python train.py --n_head=6 --activation="swiglu" --warmup_steps=200
Each number is 50 + 10 x the weight over its row's rms, rounded and kept within 0 to 99. Layers, rows and columns count from 0. The size before them is the row's rms in percent of the matrix's.

# layer 5 attention value, 384x768, rms 0.0604, rows 345-381, columns 320-383
092:45 37 45 49 53 58 39 39 52 56 56 57 66 41 51 65 45 43 45 58 41 45 45 59 45 33 46 47 45 47 51 43 38 38 56 46 41 36 50 51 44 47 43 53 54 49 62 43 56 55 57 33 47 35 71 52 66 64 58 54 54 47 52 37
093:69 32 38 50 45 53 65 67 57 71 50 42 36 63 55 40 46 65 57 31 63 67 61 59 44 43 41 43 65 45 37 60 43 57 62 39 47 27 49 46 51 33 40 55 55 37 54 66 50 53 42 52 50 68 64 48 50 54 38 50 55 59 59 57
096:67 60 33 74 57 48 48 36 59 64 32 41 57 60 38 51 41 36 67 27 46 55 61 44 57 44 53 55 48 42 48 50 33 43 62 54 43 73 53 55 51 40 40 50 56 47 53 58 41 51 37 54 68 54 48 49 67 45 71 53 69 48 50 55
094:45 55 48 33 49 61 36 52 45 44 50 34 43 53 46 47 46 49 54 50 47 49 44 33 51 66 53 49 42 43 45 44 37 58 59 43 36 67 49 45 54 65 49 67 52 50 43 34 49 46 42 50 42 43 43 56 45 48 51 34 52 62 42 32
099:31 51 45 55 57 59 46 39 63 47 31 49 56 44 41 48 45 44 46 32 66 59 63 55 60 47 31 49 51 40 56 40 49 51 47 34 55 56 52 61 50 44 39 41 31 51 56 54 41 56 53 35 41 45 51 50 38 48 55 57 49 63 41 59
093:52 63 68 52 49 56 63 67 40 50 54 48 61 41 51 40 63 55 48 33 52 50 80 59 60 53 74 50 55 67 50 46 60 53 39 60 56 50 46 64 48 45 53 52 60 50 60 47 56 56 53 40 52 51 57 61 61 39 44 41 53 53 39 49
094:31 56 47 42 34 43 61 57 60 58 65 68 59 42 66 47 62 62 65 56 44 48 44 63 49 34 61 42 54 27 59 47 52 65 35 44 67 49 62 28 49 38 36 56 48 61 48 35 48 63 55 37 43 38 41 63 43 45 47 55 52 46 48 47
102:52 54 56 53 48 63 59 47 59 60 54 43 39 62 46 56 31 53 38 49 64 54 63 46 56 49 57 54 54 44 55 62 48 53 69 67 67 28 48 43 55 61 37 59 44 46 40 56 64 45 58 55 48 44 53 51 34 60 69 55 43 33 57 47
095:44 67 52 45 45 50 51 69 64 58 40 48 50 45 79 47 63 45 40 38 55 65 34 25 44 50 53 64 45 46 54 41 62 61 47 58 45 49 57 52 73 47 57 52 37 45 34 43 63 59 40 39 40 54 47 57 40 57 60 53 51 59 47 50
095:50 42 48 54 62 55 68 61 49 39 48 49 46 48 40 45 63 39 44 49 44 33 43 56 38 71 68 34 61 27 54 35 58 54 58 46 52 48 54 51 53 37 60 54 59 55 47 40 66 54 65 54 40 54 58 42 45 67 60 36 49 34 48 62
096:62 51 65 46 60 44 39 50 70 52 53 58 50 62 41 53 53 52 66 58 60 52 45 56 56 39 43 43 62 57 52 59 39 50 38 46 36 35 43 49 45 42 51 65 47 37 53 42 43 63 46 53 33 51 49 39 63 40 45 40 47 55 62 49
094:45 66 70 37 52 47 48 34 45 59 65 61 34 46 37 27 50 47 53 49 53 46 55 38 49 52 36 52 57 51 54 55 59 61 46 48 38 44 55 60 58 56 74 38 56 52 44 64 47 65 45 45 22 52 43 77 44 60 48 35 67 48 46 42
093:54 46 61 39 61 60 53 53 44 35 33 64 41 71 59 42 51 38 60 39 47 62 52 57 43 58 53 46 46 60 67 53 58 36 40 35 76 54 46 46 55 47 45 56 44 49 40 38 52 45 62 57 51 55 50 52 53 56 71 61 58 52 51 52
095:20 32 53 45 42 53 74 67 66 45 55 40 50 62 40 37 34 49 58 52 53 54 43 16 44 46 48 49 37 62 51 55 38 49 48 42 56 40 69 53 25 67 44 50 56 59 32 51 53 71 48 61 49 27 43 45 30 45 38 49 51 54 30 57
096:67 44 35 50 61 38 60 43 46 64 56 62 63 47 64 67 62 29 48 38 53 61 39 49 63 36 76 53 35 66 40 48 34 39 40 32 35 53 31 63 58 74 52 39 34 75 61 60 57 53 49 54 32 60 62 48 47 61 58 48 42 40 54 44
092:56 39 57 29 69 51 50 40 54 55 47 39 38 51 60 38 44 48 48 56 58 56 33 58 46 63 55 49 38 43 40 66 42 44 61 68 61 70 57 45 41 41 51 37 51 71 54 49 64 46 59 50 66 44 37 60 53 59 53 61 53 56 59 44
094:54 64 58 57 42 58 53 44 52 40 52 50 69 64 58 61 59 43 46 48 46 57 50 37 64 58 52 41 21 34 38 34 61 60 59 55 57 39 47 61 39 30 52 46 50 44 43 34 40 29 54 57 57 66 62 59 55 43 49 57 47 64 56 41
098:44 66 41 69 50 49 57 41 61 54 48 53 60 52 50 55 49 50 59 55 60 55 74 54 35 61 58 61 53 48 65 56 49 54 47 53 44 53 47 45 65 35 57 44 46 43 59 44 36 58 45 53 68 56 53 38 48 46 54 39 45 42 42 51
094:43 41 69 63 53 56 45 60 22 37 62 47 38 55 43 56 37 61 42 46 62 69 47 48 55 32 62 50 47 42 52 37 50 58 48 57 51 67 43 62 40 61 56 45 52 60 49 73 49 42 54 63 47 66 53 45 70 53 57 45 35 42 36 34
096:50 56 42 53 64 32 45 41 50 32 25 76 55 57 65 48 36 58 54 50 46 41 39 38 45 67 53 44 42 52 62 33 54 52 46 61 51 50 53 71 46 53 47 61 65 35 59 65 54 50 46 43 54 54 45 51 68 54 45 68 48 70 56 57
093:45 60 41 52 40 51 61 61 43 43 56 40 35 52 37 70 36 50 49 48 51 59 48 57 53 60 43 47 55 44 36 51 52 56 47 50 57 44 57 44 50 41 30 45 35 50 33 46 51 58 54 52 74 61 50 60 52 37 37 45 59 56 69 45
096:60 60 62 64 37 45 42 46 59 63 37 42 55 67 67 38 59 52 53 40 60 54 47 68 68 62 56 39 53 31 66 41 46 47 65 34 49 56 48 45 59 45 62 51 48 45 45 70 50 66 53 45 53 37 62 62 43 53 50 42 61 36 45 48
092:41 37 44 48 53 32 52 47 46 57 56 51 46 38 64 45 63 47 53 44 72 47 52 54 44 39 73 63 59 44 56 53 56 38 52 68 44 62 56 47 47 41 65 56 44 48 36 41 53 53 58 46 34 41 48 67 54 59 62 47 39 51 54 52
097:45 32 63 61 45 48 52 76 34 45 41 29 49 49 51 31 46 38 63 50 46 34 73 40 54 67 45 57 74 43 45 52 43 56 66 12 28 43 48 53 64 44 47 37 49 49 56 59 38 38 58 39 43 44 42 50 56 53 67 37 54 51 56 50
096:48 45 41 45 51 77 39 51 40 55 67 42 60 58 50 44 61 39 42 48 44 75 55 32 47 54 40 55 56 74 44 42 44 47 47 72 34 48 40 19 43 59 53 59 43 56 30 50 45 43 64 56 47 57 38 61 78 45 52 63 53 56 52 41
095:48 49 51 43 51 56 64 56 51 53 45 61 54 54 52 70 52 26 50 50 59 68 49 57 54 48 42 55 70 42 41 46 51 47 70 29 65 56 27 54 53 46 48 51 52 41 45 47 59 39 40 62 42 42 56 36 49 33 44 39 57 52 37 53
091:39 55 62 68 52 49 46 47 63 41 41 42 62 66 50 55 54 57 62 47 54 50 47 61 51 44 42 46 37 59 47 45 45 51 29 50 45 25 61 61 61 57 61 41 67 36 52 58 44 45 53 59 58 58 52 76 41 48 46 65 43 50 55 43
100:43 64 46 44 31 30 49 48 50 33 41 63 42 58 39 51 66 51 56 44 56 51 54 56 38 48 49 54 66 61 38 47 35 42 62 58 46 51 51 45 52 33 51 61 55 38 50 52 35 57 44 37 41 61 39 48 60 59 46 61 60 57 58 50
093:45 34 38 47 47 52 59 43 51 52 32 50 13 70 55 46 32 55 50 56 46 38 27 34 16 36 53 48 65 40 54 49 56 47 56 31 44 41 52 51 54 42 67 24 57 34 41 62 42 56 64 56 41 56 49 53 33 51 43 49 55 41 45 45
099:30 36 38 61 58 44 50 47 45 52 67 49 44 47 62 64 46 51 35 54 49 43 63 53 55 52 50 50 45 47 47 58 21 52 58 57 57 48 54 29 45 51 44 36 52 54 42 70 29 54 44 52 51 57 53 49 30 47 35 42 56 57 57 33
091:65 65 41 57 42 35 69 51 55 31 58 38 51 47 69 41 60 42 44 52 50 35 58 39 47 56 58 42 63 35 48 45 40 46 53 17 26 23 45 46 64 68 56 60 57 38 55 77 42 50 60 54 52 51 67 42 56 54 40 48 59 42 41 51
095:69 53 74 50 62 36 47 54 53 36 45 37 58 37 72 51 48 42 47 49 55 44 53 43 52 67 33 40 59 44 40 43 54 55 37 54 60 45 51 62 52 46 56 40 45 58 49 58 51 46 52 53 38 59 63 57 51 55 58 49 58 44 39 52
100:64 61 49 42 44 55 39 37 53 64 29 57 34 53 38 38 57 54 45 38 60 46 44 41 62 51 58 50 47 51 51 58 31 50 73 44 44 50 49 56 45 36 29 51 41 40 48 72 48 47 55 37 37 51 52 57 62 51 49 36 40 42 40 46
096:55 57 50 53 61 35 62 36 38 61 36 38 50 52 36 56 34 37 42 60 57 45 48 39 46 42 34 27 60 68 59 27 14 45 46 47 56 49 56 36 50 76 57 53 58 46 42 46 57 48 53 46 64 47 48 56 42 46 43 46 59 44 58 39
095:60 47 37 59 34 68 63 49 43 57 58 43 47 50 45 43 62 40 50 47 69 29 30 28 58 42 27 50 59 43 55 58 57 47 68 46 59 28 60 58 60 54 70 77 65 54 43 44 46 51 54 35 77 69 63 29 53 60 51 61 32 63 43 49
099:31 49 72 48 49 45 47 55 39 74 52 65 32 55 62 52 41 57 39 43 41 68 30 41 53 53 35 49 36 61 52 47 51 56 57 37 42 59 62 42 50 59 49 30 46 27 46 42 42 52 36 60 52 41 48 48 53 40 64 57 54 35 46 55
095:55 39 52 53 53 52 68 36 52 74 58 49 47 47 49 40 50 39 59 76 60 45 35 46 44 57 54 34 52 38 46 51 52 35 56 58 40 63 48 39 47 54 55 64 60 42 47 38 43 59 49 55 51 44 38 54 42 52 53 48 59 48 46 49
# layer 5 attention output (transposed), 768x768, rms 0.0577, rows 601-636,729-764, columns 320-383
092:30 38 57 29 48 53 52 64 47 52 62 43 38 65 54 43 49 34 36 68 51 53 64 41 58 63 52 67 45 52 59 52 52 50 45 55 56 63 41 65 38 51 45 53 45 50 28 48 43 33 50 56 52 67 48 46 48 62 41 63 56 31 38 66
088:41 42 66 40 40 57 41 50 39 50 55 61 64 40 76 47 57 29 58 53 45 59 48 48 68 45 55 45 46 51 40 40 62 55 43 54 52 65 45 54 53 65 42 52 62 36 60 45 75 44 58 64 49 41 36 44 54 50 70 35 53 51 55 50
090:44 56 66 46 30 38 48 57 54 48 36 34 72 41 40 58 51 54 20 65 48 35 58 59 54 54 41 48 53 50 52 46 51 61 36 35 41 38 41 36 56 67 52 50 70 53 46 59 50 54 47 53 58 62 59 53 59 38 41 44 50 47 52 52
087:61 51 47 40 38 52 67 29 53 63 68 53 48 47 50 54 52 52 44 46 68 51 46 58 49 52 31 50 56 58 42 49 76 47 43 54 60 45 39 52 48 39 48 42 43 62 46 46 62 67 56 66 44 43 41 66 43 60 54 59 47 35 58 62
088:66 44 50 47 41 58 61 50 41 49 74 33 39 38 48 49 51 48 49 51 40 44 47 39 56 50 67 40 49 45 43 55 60 36 57 58 43 40 60 35 51 41 59 49 51 38 45 43 35 52 45 39 36 43 52 56 59 44 44 47 52 41 52 37
091:57 48 30 56 61 56 37 39 54 42 60 54 38 47 48 55 37 33 62 45 43 47 49 50 61 41 47 55 45 41 56 49 51 61 51 43 73 66 65 42 45 55 52 53 52 52 37 61 44 46 53 59 45 45 65 48 54 47 50 51 53 65 56 36
086:58 44 44 44 69 49 28 38 56 59 43 31 29 53 37 54 53 55 36 50 54 58 49 39 44 56 47 66 50 69 60 43 40 51 60 44 31 39 46 56 49 39 61 52 48 47 60 48 61 43 51 55 50 55 49 58 59 52 51 51 60 57 50 62
093:35 58 42 51 41 56 47 69 53 51 43 64 46 49 42 63 54 45 63 74 59 43 47 38 33 54 57 63 67 67 34 72 66 51 43 55 46 67 52 53 67 58 49 45 43 53 39 82 54 56 62 54 58 42 30 49 51 33 41 49 65 37 61 47
088:63 56 57 50 58 56 52 40 37 58 55 32 59 49 31 49 41 62 51 46 51 27 55 56 50 62 61 37 46 53 61 60 48 54 44 48 59 49 49 36 39 55 50 55 66 67 64 57 58 46 51 46 49 54 71 37 57 50 43 66 30 53 37 42
091:41 64 47 65 43 63 39 46 56 66 58 38 64 55 62 31 43 62 73 60 45 49 63 44 63 30 50 57 46 63 46 66 66 41 56 49 58 30 51 52 39 52 47 44 64 40 38 64 47 48 55 57 57 54 61 46 43 25 49 55 66 63 42 41
090:36 49 60 61 57 43 40 50 54 52 53 49 28 44 42 35 22 67 49 59 32 50 60 55 54 62 60 64 55 37 59 48 57 61 49 56 59 45 51 44 47 52 29 37 50 42 50 48 34 47 46 46 57 50 46 51 47 62 61 42 72 58 41 50
087:62 33 40 56 55 56 39 49 55 66 54 53 67 71 63 62 59 40 53 67 47 56 45 49 35 52 58 59 67 47 29 53 53 48 44 52 50 45 59 54 42 43 57 44 39 51 52 57 62 49 43 64 52 53 69 32 55 43 48 61 56 41 59 62
086:37 56 35 36 41 57 54 50 61 57 60 68 56 34 53 55 46 53 38 44 50 31 56 55 57 39 43 41 49 49 35 65 50 59 49 54 37 61 48 52 46 50 73 34 38 51 42 67 55 57 40 60 57 68 49 51 47 29 55 41 45 35 61 61
093:51 66 56 50 46 56 46 46 37 44 38 48 56 56 56 47 53 46 43 50 54 42 60 52 65 40 51 59 72 38 53 41 75 45 46 49 29 45 41 41 53 50 44 39 38 37 44 66 58 32 51 34 46 53 55 57 43 61 47 59 42 29 62 47
095:46 57 58 59 56 67 52 46 51 44 38 52 54 41 51 50 46 48 32 52 54 59 55 54 58 41 36 47 55 41 67 52 51 51 43 40 61 54 56 45 34 35 56 66 51 40 41 39 52 66 50 55 66 45 49 48 57 54 61 50 44 64 58 33
089:49 56 48 58 42 68 46 45 57 52 53 52 56 45 74 50 51 31 58 45 49 53 60 51 61 52 51 72 54 46 41 63 53 34 47 41 33 47 51 56 64 51 36 51 49 33 65 52 36 62 41 43 52 49 45 59 62 43 51 49 54 42 53 50
087:54 48 39 58 56 57 57 66 52 55 51 57 33 31 58 49 41 40 41 66 69 56 66 49 51 44 67 65 83 44 44 56 53 37 32 47 52 35 58 50 66 61 51 54 64 58 41 54 61 65 50 49 40 46 57 37 56 55 50 66 58 44 42 73
088:65 37 58 48 54 49 40 48 40 36 62 41 50 53 48 55 57 58 61 39 61 55 64 65 44 40 47 43 35 52 36 50 11 54 75 51 36 61 66 36 52 67 43 48 56 58 42 55 53 52 55 38 46 41 48 51 62 63 39 59 39 72 51 57
084:64 52 33 46 45 46 60 49 69 53 76 60 48 38 48 53 55 53 50 41 48 45 62 58 48 52 45 46 42 46 42 31 39 36 53 57 34 41 44 40 61 40 43 37 45 41 72 38 54 40 47 46 56 30 72 40 47 37 50 66 53 41 62 60
089:63 51 31 50 28 69 50 43 41 61 46 61 49 29 25 55 45 50 60 54 45 64 42 62 52 43 52 50 44 55 42 58 47 65 52 41 51 38 39 32 55 67 53 45 34 34 50 36 62 36 56 48 58 58 67 51 37 53 33 37 55 40 51 44
088:56 36 46 57 40 55 65 49 55 39 44 65 69 56 55 41 28 44 35 62 52 40 42 59 39 47 76 55 48 46 52 55 57 61 49 59 64 60 52 43 55 58 38 51 44 57 63 57 43 53 70 42 31 33 49 50 44 30 54 43 56 65 16 70
085:48 41 32 47 47 62 38 61 52 54 35 34 41 49 56 41 50 63 55 49 42 42 48 36 52 61 48 54 57 54 60 63 50 22 48 38 52 43 53 45 54 61 44 42 57 60 49 39 45 49 63 50 42 64 51 46 52 40 46 54 41 59 56 45
090:53 67 45 44 56 68 41 52 49 51 42 51 49 52 37 41 57 61 40 41 39 49 52 65 73 60 42 40 37 63 32 54 30 82 54 58 57 52 57 45 58 45 44 30 46 36 69 48 62 46 39 51 56 59 45 43 56 47 55 38 63 69 69 55
091:51 62 40 44 53 42 50 44 43 57 65 68 63 40 45 58 57 62 40 71 54 65 44 59 46 72 58 46 43 56 67 52 43 65 34 62 68 48 66 59 67 53 66 53 51 55 49 44 46 42 60 50 49 52 44 42 48 51 37 47 41 54 39 73
089:61 65 57 47 30 35 65 43 47 41 43 54 56 30 75 50 55 51 34 43 53 49 35 68 53 32 68 50 49 35 43 48 42 57 56 58 60 44 45 54 58 46 35 55 52 27 56 47 48 34 40 52 51 43 48 64 60 66 45 64 38 46 25 49
090:39 50 50 60 52 41 48 58 44 47 46 48 53 50 51 53 48 77 37 57 45 47 45 59 48 51 53 44 35 47 58 51 48 51 60 56 53 39 49 59 50 37 40 53 53 55 54 47 42 46 58 38 49 45 44 67 68 52 43 45 44 49 50 59
086:50 42 56 39 48 55 69 60 53 42 47 43 50 43 49 60 48 31 39 38 43 61 37 58 30 54 52 54 37 56 61 44 45 49 61 45 49 53 41 36 31 35 57 44 50 52 62 51 40 42 42 57 46 46 40 62 57 61 34 37 54 41 50 40
090:55 39 63 57 47 58 61 43 55 73 63 61 48 54 56 40 42 28 36 74 45 62 50 34 58 66 48 60 51 53 48 51 55 67 56 43 47 50 45 57 45 48 56 42 35 53 60 47 37 45 58 49 55 50 67 62 65 47 39 11 52 41 35 60
089:67 50 81 58 57 56 53 57 52 73 46 59 51 61 51 45 60 46 52 31 61 52 55 41 49 39 52 38 53 53 56 46 56 71 58 62 58 45 42 54 65 41 63 50 49 65 36 45 51 54 45 45 56 57 33 39 56 48 58 57 56 50 49 64
088:53 51 57 51 44 48 19 48 42 40 42 46 52 50 34 65 50 60 43 39 52 69 60 53 56 52 42 39 48 66 51 47 70 52 43 47 57 72 48 78 43 44 44 43 67 58 59 21 57 47 42 54 70 51 43 38 46 68 69 54 34 69 40 67
088:51 36 54 47 50 64 27 50 32 62 35 47 44 42 42 52 55 66 52 46 41 67 37 52 49 48 49 54 44 52 58 59 46 55 56 71 51 61 60 70 50 50 61 50 45 48 33 16 67 45 46 50 26 53 56 66 36 37 56 65 65 46 42 59
089:26 47 42 61 40 42 36 52 47 69 63 36 62 61 32 35 51 50 69 46 36 49 42 57 34 49 66 39 46 38 63 51 43 49 42 52 23 47 55 49 58 57 41 59 39 44 32 47 58 41 54 53 66 61 50 26 67 38 44 60 48 62 56 46
090:41 43 45 66 67 39 44 73 32 30 55 41 52 44 41 71 50 60 52 49 43 57 33 53 41 52 41 61 47 33 67 53 51 45 33 45 61 56 39 56 56 51 55 51 56 55 45 52 58 61 57 56 56 55 64 47 33 60 72 49 40 59 61 54
093:60 44 51 46 37 46 37 43 43 49 54 45 49 53 53 43 59 49 43 63 46 63 59 68 42 46 59 60 41 54 44 66 75 37 33 64 53 63 63 60 39 26 43 39 45 53 54 42 49 47 39 38 56 60 60 54 46 41 77 56 56 37 64 43
094:50 59 49 51 53 56 54 46 63 45 51 50 51 63 61 48 41 50 51 43 53 58 62 62 51 60 45 60 44 53 52 35 50 38 34 48 48 57 35 45 53 70 43 35 59 56 68 49 47 63 30 56 34 30 50 64 53 51 49 50 48 53 54 39
089:59 57 40 58 40 53 41 49 34 25 51 62 56 59 45 39 58 44 45 45 66 46 58 68 38 48 58 42 52 46 28 51 53 51 57 60 45 51 19 77 44 51 39 53 50 73 54 51 53 43 50 41 40 52 64 41 41 65 37 39 48 58 71 43
097:62 41 61 77 47 56 49 49 57 44 50 54 41 56 37 49 55 52 52 34 55 55 51 46 62 54 56 48 65 42 51 60 38 48 51 59 50 58 52 45 56 61 62 61 64 48 48 41 55 54 43 42 61 46 61 48 57 44 53 57 33 52 56 45
098:52 77 35 68 49 57 64 53 55 51 54 42 40 37 37 40 26 66 54 52 54 41 48 50 31 42 56 49 55 51 59 49 40 42 64 47 45 34 74 48 50 47 53 53 45 60 37 37 40 48 46 48 50 52 48 55 38 50 46 54 45 60 45 54
103:41 49 35 38 62 54 42 53 59 48 51 58 46 43 47 46 40 48 69 33 58 66 52 38 35 50 61 52 41 54 58 58 37 42 57 57 51 48 45 50 53 40 36 54 34 44 59 62 37 48 54 26 47 54 44 53 34 49 43 35 44 46 30 38
103:36 68 49 26 55 43 49 41 21 50 47 47 67 40 55 57 49 59 53 54 49 48 49 34 51 33 46 52 43 58 45 47 37 65 55 53 55 52 44 49 53 45 36 54 50 58 73 59 46 49 59 47 60 55 62 29 53 50 39 51 53 53 68 37
106:52 44 42 39 47 44 31 60 55 48 44 66 45 64 26 35 56 42 53 51 67 65 35 51 46 41 56 44 58 32 56 45 33 41 59 71 56 42 39 59 64 59 43 42 46 57 52 62 69 56 63 78 66 48 64 56 60 51 51 44 63 34 54 54
099:53 54 48 53 49 52 57 53 34 47 49 53 57 42 47 42 63 48 43 64 45 48 49 55 55 53 44 50 44 69 50 59 72 40 47 47 23 50 42 79 36 45 49 27 47 62 66 52 59 57 61 57 49 51 42 47 37 47 45 41 49 44 44 49
103:44 46 54 42 39 55 63 44 41 48 51 53 56 46 46 44 55 48 47 48 32 51 44 55 46 56 53 38 66 49 49 49 59 56 40 33 81 55 50 34 47 61 37 55 59 52 44 49 56 65 52 51 50 68 53 42 40 35 50 32 40 37 50 40
102:64 51 59 60 58 50 52 42 46 65 50 40 50 63 49 49 41 59 39 47 59 39 60 35 57 61 46 54 54 23 43 41 34 39 46 34 50 45 69 43 43 52 64 76 52 52 53 31 38 69 59 59 60 53 38 49 51 54 56 48 37 48 40 51
098:31 38 38 44 45 54 59 23 65 62 56 55 64 43 42 32 50 60 58 41 46 55 62 48 48 34 45 34 59 37 36 38 54 46 57 50 57 55 50 50 74 40 43 49 64 36 41 44 54 46 53 61 64 44 50 50 47 36 49 40 73 44 53 56
097:54 42 35 39 55 44 48 22 47 29 50 56 45 57 44 54 37 50 33 52 56 47 27 45 64 65 42 60 39 39 42 29 46 60 62 53 47 64 59 49 38 58 63 67 56 50 55 55 53 55 44 40 39 53 49 48 49 60 43 40 41 47 39 51
101:49 58 34 47 63 56 41 30 37 30 49 50 69 49 66 58 61 52 51 43 55 43 58 45 41 48 48 50 42 48 44 51 48 48 55 56 52 55 45 48 38 37 52 48 42 63 53 52 55 52 37 43 51 40 53 55 44 43 42 52 35 40 54 55
097:49 44 31 39 47 50 60 46 56 46 63 27 56 64 54 55 41 61 61 57 35 49 57 49 47 53 34 50 54 73 51 51 45 49 48 60 51 60 49 63 60 57 49 48 47 46 59 51 47 43 48 49 55 35 50 38 72 66 41 35 52 70 53 34
098:69 42 41 66 56 59 56 44 51 44 44 41 53 76 44 44 42 56 52 48 57 43 51 48 53 39 47 53 43 74 26 25 50 45 58 52 50 45 35 44 39 45 37 45 53 56 60 40 56 49 62 40 52 35 37 59 45 59 48 62 42 66 38 46
100:39 46 49 60 44 50 57 50 60 36 48 53 65 37 45 63 39 42 38 58 39 53 57 45 53 49 54 37 42 45 56 46 52 57 40 52 42 46 64 28 43 45 57 65 52 61 53 54 56 65 57 53 52 77 64 28 66 39 51 34 46 69 49 52
101:47 38 37 60 69 56 53 48 42 73 37 58 54 42 40 45 55 45 47 71 31 46 43 58 47 63 62 64 55 37 46 33 43 45 58 43 45 49 50 49 56 80 57 44 51 69 43 52 43 46 48 36 46 47 51 57 33 39 59 51 52 44 45 53
100:51 54 57 60 37 46 46 40 54 53 64 55 50 40 28 54 52 54 45 57 47 47 46 27 55 53 58 26 37 39 58 55 70 65 50 55 61 59 57 44 41 33 29 58 31 58 44 48 54 44 60 47 45 31 45 34 54 37 47 43 43 50 49 34
101:40 45 59 40 62 47 31 47 48 55 34 63 45 57 42 54 50 46 55 57 59 41 36 62 33 51 48 54 51 36 71 43 58 70 46 45 56 61 49 58 38 63 50 62 47 45 53 63 46 48 53 51 45 46 44 54 47 56 30 57 55 54 46 48
101:42 58 54 53 54 66 48 51 53 58 52 49 51 55 53 36 39 36 42 46 53 54 57 54 60 63 61 46 60 46 73 44 66 57 51 42 57 36 46 50 42 40 51 57 49 41 54 43 60 50 67 60 62 55 47 56 48 38 54 45 47 34 51 40
103:56 51 56 61 55 54 34 56 56 57 56 52 37 53 48 52 40 39 70 52 38 44 59 62 58 65 60 51 56 54 50 53 68 62 54 39 60 48 59 44 46 64 41 73 45 66 46 57 56 54 38 48 45 59 44 52 32 54 46 44 48 53 57 39
103:60 56 43 50 66 48 46 35 54 36 48 49 39 58 50 29 55 43 45 50 48 60 61 50 55 43 54 53 64 51 68 62 40 44 53 62 53 68 59 67 68 47 55 67 49 75 59 50 52 51 48 52 54 50 31 64 61 57 67 56 36 50 39 57
100:71 39 53 46 42 39 57 70 49 53 62 46 41 52 53 59 41 48 52 25 63 60 54 46 71 50 33 47 66 53 43 38 47 33 51 40 53 35 55 58 51 34 38 45 52 43 49 47 46 50 42 40 58 53 53 57 53 59 43 67 53 35 64 52
102:43 47 65 38 57 44 62 45 59 43 67 54 57 40 38 63 57 47 49 57 64 54 46 63 43 24 64 36 35 61 48 63 50 55 47 50 48 58 40 57 45 61 40 43 57 43 41 70 48 55 45 62 70 36 39 58 45 50 53 51 54 46 53 43
094:52 50 52 56 38 35 37 37 50 55 65 34 35 43 46 41 64 45 52 48 63 47 40 55 32 51 44 76 54 22 74 47 53 21 69 50 37 41 57 57 53 66 46 56 48 57 50 57 61 49 42 60 50 25 57 50 42 62 49 52 42 43 42 54
098:66 57 82 60 52 52 42 54 53 54 45 47 49 66 41 44 41 36 48 46 44 48 46 64 70 38 52 35 73 44 56 50 46 50 58 45 46 58 49 53 47 53 54 57 42 58 38 70 49 58 50 46 56 51 52 52 29 54 32 51 45 56 56 47
101:34 46 40 52 50 45 46 55 38 52 55 40 44 45 32 48 46 33 46 51 50 72 41 48 51 56 43 34 56 66 55 58 47 60 55 38 49 57 32 53 59 36 65 55 44 69 57 54 74 58 46 59 54 43 64 36 58 27 49 31 61 52 56 38
100:46 52 42 53 54 56 42 37 68 64 56 35 49 48 36 37 52 26 43 47 47 56 56 53 50 60 59 49 58 48 35 44 81 48 40 48 37 50 29 43 54 73 48 63 39 53 56 39 53 67 45 32 48 53 59 55 59 57 43 48 64 46 42 40
095:48 55 30 71 38 49 45 47 43 46 37 49 62 57 68 63 55 57 48 58 47 39 53 55 61 47 63 55 49 46 47 50 41 55 35 40 46 44 46 55 72 46 48 55 46 45 29 39 51 50 57 36 57 63 50 46 48 70 74 57 31 54 54 58
100:54 58 46 61 53 49 49 54 55 57 59 30 44 54 41 66 64 67 69 45 52 38 57 47 44 52 52 45 65 30 51 54 54 24 46 59 39 57 51 54 43 62 47 52 58 37 32 52 60 41 54 65 74 60 39 59 34 41 74 64 49 35 56 43
104:45 47 36 59 50 53 68 44 43 36 46 44 50 58 50 52 41 64 56 72 63 47 38 65 36 52 50 76 59 44 49 37 49 41 55 44 44 52 66 52 32 57 47 49 50 41 54 54 41 54 46 52 66 48 59 56 69 49 40 62 51 37 47 26
104:45 49 43 40 59 65 60 44 70 56 52 34 46 68 44 53 54 54 59 51 36 35 56 54 53 27 60 54 50 54 42 43 45 44 53 61 37 27 75 32 58 48 58 57 31 40 49 54 58 40 46 49 33 58 56 62 55 61 49 40 70 39 50 42
101:56 58 54 51 37 55 59 49 55 32 68 41 60 50 54 47 47 49 68 58 56 42 50 65 29 54 59 62 53 39 35 53 48 40 55 32 51 43 50 69 31 57 39 36 54 48 68 61 30 56 54 36 71 49 52 58 57 69 52 48 57 59 49 54
100:55 61 55 52 48 59 51 47 56 45 50 65 38 43 63 57 46 50 40 43 63 58 46 48 46 43 46 68 52 54 40 37 49 47 42 54 50 55 57 34 57 67 46 44 53 46 53 61 40 61 62 31 46 58 61 67 53 46 48 33 41 46 40 45
106:64 46 48 43 57 52 52 44 58 58 55 60 49 61 61 31 42 66 52 55 58 57 38 42 49 50 51 47 37 56 64 68 54 50 58 47 48 53 51 48 49 58 75 51 77 46 60 53 41 50 43 57 34 42 54 55 63 47 41 56 67 59 44 47
098:62 50 47 59 47 53 40 43 49 56 42 58 58 59 43 78 26 47 43 38 64 26 51 43 45 63 41 66 42 50 31 55 42 58 63 60 36 43 46 47 47 51 50 44 49 60 45 50 43 48 54 51 33 49 52 47 51 51 52 46 38 53 43 49
099:55 62 51 49 50 38 58 51 41 58 47 52 40 42 56 73 60 50 21 54 47 43 45 39 60 47 52 38 58 58 69 52 41 54 71 48 59 29 74 53 43 13 42 49 50 33 43 48 37 45 74 33 48 59 40 70 49 32 55 53 55 57 62 47
105:58 63 41 47 58 47 62 29 45 48 56 39 63 46 37 48 31 63 42 47 42 51 40 54 64 68 48 61 44 55 75 63 45 44 42 45 51 47 70 28 40 46 50 25 47 24 52 44 42 57 65 49 56 52 33 46 34 45 51 43 46 47 45 52